{"d_model": 96, "n_head": 3, "activation": "squared_relu", "norm_eps": 1e-06, "qk_norm": true, "init_std_down": 0.0, "lr_mult_up": 0.848, "warmup_steps": 0, "batch_tokens": 16384, "seq_len": 1024, "doc_mask": true}
Each number is 50 + 12 x the weight over the matrix's rms, rounded and kept within 0 to 99. Layers, rows and columns count from 0.

# v: layer 8 attention value, 96x96, rms 0.257, rows 90-95, columns 0-95
# o: layer 8 attention output (transposed), 96x96, rms 0.335, rows 90-95, columns 0-95
# up: layer 8 MLP up, 384x96, rms 0.229, rows 0-10, columns 0-95
# down: layer 8 MLP down (transposed), 384x96, rms 0.0614, rows 0-9, columns 0-95
v90:38 72 66 34 64 60 62 42 55 44 69 53 40 71 41 68 56 49 49 44 47 64 53 36 65 46 61 74 44 60 46 78 50 61 68 53 56 64 41 48 32 51 38 71 61 63 52 49 50 44 63 43 49 37 51 58 51 65 38 67 46 62 48 57 71 36 45 39 39 66 45 48 49 32 58 35 66 64 51 53 47 39 61 53 45 51 52 76 53 41 42 41 61 51 39 51
o90:35 42 54 53 55 47 51 46 50 67 50 44 56 58 43 74 36 54 51 65 37 50 34 47 46 47 66 68 35 49 60 40 44 52 54 37 33 89 57 36 38 47 59 36 43 48 61 60 74 50 43 38 61 64 42 63 57 56 59 71 57 40 49 75 42 57 67 34 55 48 89 60 54 62 48 37 61 65 55 45 76 32 54 48 48 39 52 41 53 43 33 52 52 40 47 56
v91:43 57 61 33 62 66 33 56 32 40 50 66 61 68 55 47 56 43 73 44 54 35 46 66 62 57 78 38 30 48 45 47 58 74 44 37 38 76 76 55 57 41 70 42 39 55 49 54 43 68 57 52 68 45 55 64 65 58 53 41 41 44 40 34 42 45 69 43 49 66 39 42 44 45 58 26 51 50 57 44 25 46 56 63 56 64 48 62 49 55 47 47 50 30 53 52
o91:55 49 48 50 62 47 47 52 64 65 49 47 48 57 48 61 47 36 44 48 61 54 56 49 45 43 48 29 62 48 58 41 41 50 55 19 50 74 24 48 45 50 67 68 49 71 60 78 46 46 50 52 24 61 59 40 41 46 57 63 54 50 62 33 62 50 45 17 58 48 50 43 45 32 41 70 57 68 29 57 36 47 46 63 38 48 56 57 44 44 41 45 36 69 46 68
v92:64 87 42 48 40 50 81 41 21 49 57 46 72 66 55 51 26 69 36 66 59 44 68 64 54 44 56 55 36 77 66 51 62 28 50 31 36 41 33 44 30 62 64 59 71 53 35 39 33 39 53 56 60 67 45 63 58 34 29 61 68 51 55 46 50 65 51 55 69 47 45 51 37 43 38 42 61 44 42 48 37 49 34 52 41 46 44 70 54 59 44 53 43 46 41 50
o92:54 48 63 45 55 30 71 55 28 69 53 56 63 52 52 61 44 59 41 80 62 74 46 38 61 84 55 67 48 46 59 52 50 41 62 51 54 57 59 31 55 47 23 29 63 67 64 35 63 24 48 76 51 41 67 41 54 41 53 45 45 24 42 37 58 35 46 68 57 61 54 64 42 50 44 46 54 57 32 49 58 30 60 29 49 66 39 54 43 45 73 38 60 58 59 44
v93:38 67 59 44 67 28 53 41 48 65 45 65 44 56 61 35 69 56 48 27 49 45 50 68 38 62 35 50 43 33 55 40 47 46 56 42 51 52 64 38 49 38 30 55 58 57 38 39 34 39 55 53 73 67 33 37 48 44 55 59 52 11 51 32 39 61 44 52 52 43 55 26 55 55 66 74 44 45 58 57 54 39 54 65 50 34 58 43 75 53 53 67 49 66 42 47
o93:47 55 58 53 52 40 49 47 60 42 50 55 35 50 67 46 46 35 42 38 61 59 29 66 51 34 41 60 59 30 35 42 39 58 44 59 55 77 46 65 69 71 48 29 58 40 50 59 61 41 32 62 49 38 35 52 72 64 54 26 61 72 39 23 59 69 59 44 44 45 22 35 29 27 56 53 49 38 71 57 23 56 55 53 64 55 39 56 42 55 46 32 58 52 53 44
v94:51 56 37 53 54 48 23 57 40 49 39 51 24 46 53 52 45 59 39 31 73 47 55 74 69 40 43 47 54 43 54 57 56 31 55 43 56 49 39 07 49 69 65 63 30 55 61 52 44 57 61 61 56 37 37 36 56 71 48 46 54 57 19 50 41 79 29 62 51 60 30 41 54 68 40 57 49 45 19 70 26 42 53 52 55 58 53 52 46 55 65 43 52 53 48 47
o94:53 69 23 67 50 48 47 55 75 45 34 90 42 52 42 52 66 45 69 53 62 64 53 69 47 82 57 46 49 52 31 28 64 61 36 57 78 51 65 55 52 27 19 49 42 48 52 72 34 40 59 27 48 57 36 53 56 34 36 55 68 28 36 47 53 40 26 78 29 55 49 57 43 53 46 79 54 37 50 49 48 48 69 49 69 39 62 54 45 60 58 52 64 73 41 28
v95:30 34 45 36 48 58 60 57 64 44 65 50 49 56 50 34 80 55 69 48 50 43 62 66 60 54 61 44 58 52 71 56 34 32 64 35 52 51 47 41 29 37 69 51 31 47 60 46 66 38 34 48 42 52 31 65 43 30 69 49 59 30 55 48 36 72 38 59 56 42 64 31 64 52 62 52 55 51 53 67 28 61 50 59 61 46 57 46 49 59 52 25 42 74 39 46
o95:50 60 55 40 57 39 60 70 55 65 58 54 54 61 78 57 57 63 69 58 43 36 48 47 45 42 44 61 69 53 52 49 36 68 40 68 34 51 39 57 54 30 60 63 56 33 40 80 53 37 35 47 32 18 41 39 47 46 32 56 59 44 52 56 42 56 44 76 54 43 33 44 26 41 52 52 49 72 62 42 51 66 56 37 35 59 41 50 27 38 53 54 56 55 40 52
up0:51 33 61 41 67 61 55 50 50 37 59 34 50 39 41 58 53 27 59 45 26 50 55 32 45 59 45 53 71 41 39 35 71 41 54 53 17 51 39 32 60 50 36 44 58 56 28 50 61 36 41 64 40 70 56 65 47 68 49 52 38 60 26 60 58 46 55 36 38 60 53 54 61 58 60 34 30 62 56 40 48 62 40 68 77 57 43 72 32 58 44 45 44 47 61 54
down0:41 61 57 69 46 58 50 58 48 42 52 71 61 48 64 44 82 32 27 61 20 74 34 47 30 72 47 32 45 59 35 54 60 70 51 43 35 57 50 61 64 23 51 63 54 53 42 49 54 47 29 53 82 88 51 61 43 50 40 59 44 55 67 67 58 43 62 59 40 60 47 41 53 64 62 58 48 48 40 42 47 66 55 66 47 57 70 35 41 45 48 43 58 54 54 47
up1:46 59 39 45 29 42 74 38 71 52 59 58 57 27 79 42 63 57 60 50 57 42 47 60 38 62 52 58 50 52 46 52 34 47 31 63 41 40 42 59 44 61 40 55 58 65 44 49 42 63 65 68 52 38 39 75 59 57 59 28 63 45 61 68 57 53 27 47 43 39 36 60 53 44 33 38 53 56 55 50 41 49 45 67 44 43 51 57 63 72 64 65 56 51 35 56
down1:56 81 52 47 46 59 67 41 66 44 48 53 60 40 45 53 52 60 27 42 42 58 43 59 38 59 64 48 71 47 64 63 51 51 54 53 63 51 55 41 48 52 56 64 72 68 66 51 42 58 53 56 45 49 39 67 70 57 43 55 62 58 21 49 50 54 43 33 48 46 31 62 46 29 21 54 64 61 49 49 25 72 58 72 59 35 52 48 55 48 54 49 66 69 49 53
up2:36 52 55 29 57 49 43 58 26 55 38 52 55 41 34 54 64 16 50 62 35 59 47 54 41 41 50 69 59 51 35 47 52 52 48 50 66 73 68 48 41 45 33 47 43 78 52 49 30 51 50 49 49 66 35 60 43 75 40 59 56 44 27 57 69 76 42 56 61 66 63 44 43 64 46 67 42 55 54 29 63 61 53 68 56 42 47 60 56 47 67 58 74 46 49 49
down2:57 34 52 76 36 62 45 46 29 51 56 40 26 53 69 23 56 47 49 43 65 39 51 47 54 55 46 65 48 64 54 70 45 48 27 47 32 52 33 55 65 54 43 48 50 46 56 53 59 55 43 56 39 67 43 49 46 46 55 48 47 38 73 51 56 68 47 59 51 39 44 77 55 87 24 31 42 55 81 44 47 52 55 43 52 59 42 53 49 59 24 54 79 42 27 54
up3:48 45 42 63 42 46 56 73 34 63 41 44 56 62 56 35 54 58 13 50 50 64 59 42 46 38 55 75 33 56 63 52 58 38 40 58 60 49 39 53 55 80 30 44 36 35 59 73 50 61 55 73 69 49 71 58 31 52 46 42 55 41 51 41 57 44 82 36 64 48 48 43 47 49 50 47 43 47 37 45 37 47 59 56 34 69 41 44 38 45 60 61 37 48 60 55
down3:43 57 53 62 48 46 59 62 49 49 44 53 67 63 54 42 57 61 41 47 62 45 33 27 66 51 45 55 50 41 38 49 49 51 47 45 56 31 44 43 40 79 43 61 70 27 70 44 66 76 50 41 50 49 39 34 68 55 35 60 34 37 59 40 50 61 53 53 59 46 41 51 71 52 55 40 23 37 44 38 43 51 46 52 51 44 52 38 58 42 28 46 43 77 35 56
up4:66 51 50 34 52 50 51 52 38 50 55 62 72 44 54 54 29 46 50 49 41 39 35 34 64 57 24 78 27 55 48 33 64 45 37 32 38 47 36 48 45 71 49 66 44 58 52 57 60 21 42 55 27 52 53 63 37 47 33 51 40 51 43 55 44 66 34 39 45 76 50 60 38 51 32 47 58 72 53 52 40 52 29 77 17 48 75 62 48 47 33 67 29 70 51 64
down4:55 60 62 45 47 36 38 67 49 47 53 67 69 21 63 39 41 58 45 78 54 62 63 55 75 48 32 54 51 45 66 61 45 36 39 39 49 48 42 59 33 62 57 59 55 61 63 46 51 56 71 54 54 56 56 56 54 64 71 59 55 44 30 39 45 77 59 54 30 52 62 77 21 50 43 60 69 55 79 61 30 50 57 50 45 44 57 46 51 41 27 81 27 36 48 44
up5:62 36 55 48 62 55 59 50 39 51 64 50 32 40 47 67 59 40 64 42 45 80 37 33 61 41 29 60 44 45 58 47 35 37 29 55 41 53 42 44 71 52 48 47 50 31 43 63 52 30 41 66 59 53 70 48 40 66 40 49 48 53 63 30 40 45 54 35 60 54 52 56 37 54 57 32 34 36 68 51 28 38 57 50 43 41 55 67 46 54 54 53 45 34 36 37
down5:42 40 43 41 43 34 53 59 56 55 38 37 41 71 25 40 40 47 58 46 49 41 46 48 34 69 51 57 50 46 41 55 64 50 43 41 48 51 34 39 75 53 54 37 56 46 45 44 45 29 30 51 41 53 34 56 56 55 33 48 29 60 38 44 37 59 35 54 53 51 51 39 28 39 43 46 52 39 37 19 36 44 48 58 41 40 29 63 43 54 57 39 73 64 57 37
up6:42 44 61 41 22 50 65 48 65 79 52 66 59 46 33 36 48 31 47 37 47 58 25 57 34 32 53 57 23 54 71 58 61 40 51 45 50 54 58 36 45 55 54 54 56 67 54 55 60 59 45 64 59 34 48 57 54 46 58 61 61 73 62 27 48 46 51 43 62 50 26 47 71 40 50 64 55 55 64 51 42 56 76 44 50 45 60 56 43 53 53 45 71 48 34 56
down6:61 51 56 66 51 67 48 63 37 51 33 66 43 78 18 50 58 33 68 51 65 56 26 38 63 51 50 47 32 61 60 52 60 52 50 39 31 58 50 46 45 55 81 55 39 44 37 41 63 38 54 36 37 26 51 35 60 41 43 50 47 56 34 34 58 25 65 36 50 44 55 38 46 51 47 55 49 51 50 26 35 49 32 53 75 40 51 48 38 41 59 42 61 60 40 48
up7:28 43 57 57 55 78 60 33 64 58 72 73 45 24 53 51 51 47 55 49 51 38 41 48 58 56 31 57 20 56 55 57 58 47 40 53 64 31 32 77 34 50 45 73 46 65 70 42 73 54 40 24 63 42 59 43 43 41 55 71 45 55 45 60 55 44 84 53 57 62 61 30 29 32 49 53 52 62 27 35 50 59 35 52 50 42 31 61 55 49 56 44 42 55 47 42
down7:55 60 32 48 72 36 52 48 62 54 44 59 51 65 30 74 35 63 46 40 63 63 53 39 40 34 63 45 34 63 63 71 40 45 65 47 50 61 39 59 50 52 33 70 45 57 65 59 42 48 46 61 60 69 38 60 55 69 62 50 32 69 37 62 48 54 51 61 32 55 76 59 58 49 40 47 43 35 40 54 30 66 45 50 59 46 25 57 57 31 55 71 62 45 54 81
up8:48 36 67 46 46 10 30 64 58 62 55 44 52 52 61 48 62 55 73 49 35 62 29 62 50 39 47 60 42 42 53 47 48 63 20 54 42 31 38 53 43 39 36 58 43 61 32 54 44 33 66 53 82 46 63 45 32 58 48 52 30 57 54 58 32 33 72 46 42 44 47 35 40 41 62 56 43 66 38 46 40 55 35 33 66 36 53 58 50 74 37 69 82 45 39 62
down8:61 57 57 30 56 17 57 74 62 56 44 55 18 48 60 47 72 41 66 61 57 36 59 76 44 37 60 51 49 32 31 47 40 66 28 53 59 47 23 49 48 56 39 58 58 61 43 48 41 27 60 45 54 35 77 56 56 63 34 56 52 41 64 32 23 52 74 53 57 44 38 27 58 43 52 55 42 41 48 67 46 41 44 49 65 57 55 37 41 59 24 37 55 39 52 38
up9:67 40 55 53 40 21 44 46 47 47 29 37 46 46 56 46 22 46 50 49 64 54 44 58 61 43 52 59 18 57 33 66 44 36 52 48 53 47 39 49 56 65 47 59 24 54 56 38 58 64 53 50 31 62 31 62 43 76 53 39 47 67 31 50 40 63 41 57 50 62 78 38 47 56 73 41 61 44 47 32 54 65 70 33 60 57 33 67 59 64 70 62 35 49 41 59
down9:60 43 69 58 52 60 51 69 64 35 61 37 49 58 32 53 57 58 56 44 60 38 51 39 54 64 55 53 46 49 49 32 39 56 70 57 49 67 45 37 42 62 18 60 55 36 37 45 44 58 69 29 33 47 37 76 54 56 58 46 50 48 53 37 25 50 49 35 61 30 36 14 53 57 37 49 41 36 53 59 50 72 32 22 46 50 51 54 78 39 37 35 62 46 59 63
up10:50 65 45 58 52 39 41 44 39 47 58 46 51 43 42 52 62 33 59 38 50 51 65 34 53 23 54 48 28 34 53 23 76 49 46 49 63 16 52 38 63 54 53 52 60 72 71 45 66 57 40 63 37 50 54 52 48 43 48 37 30 60 65 62 45 58 44 52 48 57 46 38 74 39 45 40 51 25 37 59 47 35 47 48 33 57 54 79 25 66 55 25 29 32 48 44